{
  "n_head": 8,
  "head_dim": 32,
  "d_mlp": 1024,
  "rope_base": 79500.0,
  "attn_scale": 0.177,
  "lr": 0.00827,
  "weight_decay": 0.0,
  "lr_head": 0.00363,
  "final_lr_fraction": 0.0,
  "batch_tokens": 32768,
  "seq_len": 1024,
  "doc_mask": true,
  "train_tokens": 210300000,
  "steps": 6418
}
Each number is 128 + 24 x the weight over its row's rms, rounded and kept within 0 to 255. Layers, rows and columns count from 0. The size above them is the row's rms in percent of the matrix's.

# layer 3 MLP gate, 1024x256, rms 0.0426, rows 856-862, columns 192-255
size [ 93 106 101  94  98  97 101]
[[139 141 139 152 132 150 158 140 158 138 175 132 126 130 133 125 122 146 134 119 144 114 116 116 147 131 120 141 137 103 114 137 120 122 119  92 146 134 140 111 105 123  90 110  91 119 164 158 125 143 161 137 156 138 127 137 113 156 112  92 133 150 142 143]
 [146 137  70  83 137  92 130 118 108 141 130 161 119 139 126 119 149 129 200 182 125 165 122 105 123 140 154 123 159 106 113 134 103 136 107 135  98 132 173 130  90 113 106 150 133  83 157 208 104 162 144 123  85 130 135 157 134 163 163 139 116  87 159 145]
 [123 164 127 144 105 148 144 112 101 166 134 130 111 125  77 122 126 158 105 116  83 112 118 163 130 113 126 168 151 107 185  98 128 138 178 146 111 175 110 126 106  79 103 182 152 135 127 135 143 100  99 159 148 124 112 123 153 155 165 121 156 102 180 137]
 [148 132 102 142 135 120 119 131 117 118  97 124 104 144 161 105 173  62 172 136 116 154  97 109 113 139 183 161 130 120 153 136  88 145 132 131 140 110 133 161  96 122 145 167 124 132 113 110 123 137 138 169  61 136 140 153 136  89 164 142 145 123 127 116]
 [ 94 120 108 156  97 120 124 143 108 100 130 128 106 182 110 105 156 125 136 121 170  90  72 181 147  76 142 186 138 158 144 122 163 168 156 144 111 130 164 128 101  92 134 134  92 145 115 145 139 163 108 122  99 106 142 113  99 118 141 114  95 151 109 109]
 [136  79 119 144 119 125 144 137 129 124 135 109 150 138 146 138 153 129 131 152 136 130 105 145 138 115 168 111 161 139 102 173  67 113 108 117 119 154 130 127 148 145 115  81 136  85 128 117 126 101 163 113 122 138 124 126 167 128 133 143 113 158  59 131]
 [111 140 121 128 133 135 122 114 129 156 134 120 114 159 144 143 126 116 105 128 181 153 117 123 171  72 102 163 167 103 122 122 143  83 159  96 139 159 127 132 122 121 108 182  92 158 128 133 136 118 124 103 165 113 153 168 132 125 121 156 151 163 165 130]]
# layer 3 MLP up, 1024x256, rms 0.0425, rows 856-862, columns 192-255
size [108 102  95 103  93 107  97]
[[119 125 145 168  99 153 163 141 148 104 132 167 156 157 107 127 116 117 109  98 135  91 135 160 140 114 122 153 114 130 109 122  82 129 139 103 118 132 116 107 109 119  92 103 138 121 153 129  72 153 173 146 137 131 141 126 135 116 118 160 114 118 151 130]
 [173 128 156 163 108 144 163 150  96 108 142 117 166 132 137 102 113 140 100 100 141  95 112 109 128 132  78 122 118 167 126 147 110 122 127  85 134  96 111 109  99 145 159 117 113 144 114  84 117 107  98 120 129 100 124  91 140 107 124 155 115 135 102 123]
 [134 164 150 102 132 158 139  95 118 142 111 140 146 114 107 133  96 151 103 119  82  95 150 162 136 123 104 131 138 109 149 116 133 101 155 138  97 186 129 107 109  89  93 194 146 122 121 134  95 110 152 139 138 116  93 136 168 159 119 116 151 123 186 132]
 [127 146 118 132 103 130 129 108 180 137 126 114 119 108 144 128 139 171 134 157 143 134 177  84 109 121  89  96 140 189 134 154 104 131 113 141 130 120 112 137 176 128 130 149  96  89 153 135 117 124 165 123 129 122 112  83 155 118 112 127 125 112 124 123]
 [161 128 142 148  90 107 133  97 116 108 129 110 115 142 137 126  66 165 149 100 118 113 107 149 103 111 147 160  93  96 119 126 106 120 103  78 171 166 150 122 115 151 140 107 125  98 165 165 127  90  86 150 132 130 115 107 108 143 133 109 132 116 174 117]
 [117 133 130 151 141 118 151 110 115 173 137 115 128 139 148 172 131 153 171 100 130 126 167  89  88  90 121 155 149 131 156 127  66 106 143 128 119 138 135 135 119 144  88 101 148 123 118 135 149  98 162 109 145  95 113 111  79 122 149 106 126  78 113 103]
 [133 140 147 104 115  66 146 119  99 115 123 122 136 144 138 108  96 127 138 134  98 137 116 122 117 144 170  97 124 149 117 122 111 128  81 150  96 153 150 108 148 117 112 101 170  91 127 119  75 111  94 151 115 148 145  98  90 140 153 138 115  92  76 184]]
# layer 3 MLP down (transposed), 1024x256, rms 0.0425, rows 856-862, columns 192-255
size [ 97 102  93  98 101 107  98]
[[124 135 132  75 146  92  94 127 143 135 108 107 134 117 178 106 169 116 151 127 143 148 137 149 129 137 136 101 148 132 140 114 177 133 164 156 157 143 133 132 147 105 153 133 132 134 121  81 168 125  85 146 108  82  92 125 100 143 124 119 106 113 107 122]
 [135 172 173 133 141 142 142 143 145 143 123 114 126  94 109 139  73 112  88 100 103  93 117 120 122 122 131 119 103 161 124 187 121 120 137 129 139 136 142 132 162 141 110 128 113 186 100  98 114  47 141 144 132 145 137  94 153 110  85  94 134 161 141 123]
 [147 109 140  91 127 134 112 142 169  72 131 171 118 137 180 119 117  90 108 136 136 125 108 101 138 125 156 116 105 123 109 165  98 102  96 130 128 121 131 116 148 178 108  98 107 156 100 133 131 122 162  89  67 122 141 146 107  93 100 133 121 125 104 103]
 [148 134 117 125 129 108 137 125 155 160 131 130 133 100 160 162 132 170 103 144 131 104 163 112 133 112 136 127 139 178 111 187  91 119 132 140 136 138 108 124 161  78 116 151 102 120 170  83 105 150 137  90 151 121  93  62 129 136  78 148 139 109  99 111]
 [116 140 161 126 123 109 170 127  85 107 149 115  87 136 115  71 148 140 150 119  93 143 144 145 143 131 114 108 116 134 186 152 127 144 139 159 192 196 138 121 142 191 127 121  96 125 141 149 134  75 123 155 127 112 122 111 167 157 144  86 115 112 125 151]
 [134 150  98 113 146 119 156  87 100 165 115 147 105 101 162 138 101 130 150  94 141 130 167 143 114 107 151 136 133 138 144 108 108 109 141 130 145 165 107 145 107 118  95 125 134 127 131 149 130  82 139 141 165 101  88 163 107 149 163  78 132 104 114  95]
 [163 103 119 154 126 134 107 121 163  97 128 122 132 129 168 117 122  65 186 132 166 137 112 126 155 113  85 129 126 148 115 105 125 138 139 108 164 128 128 134 108 106 165 133 110 168 113  94 162 145 137 125 145 131 108 155 138 143 137 142 128 125 181 142]]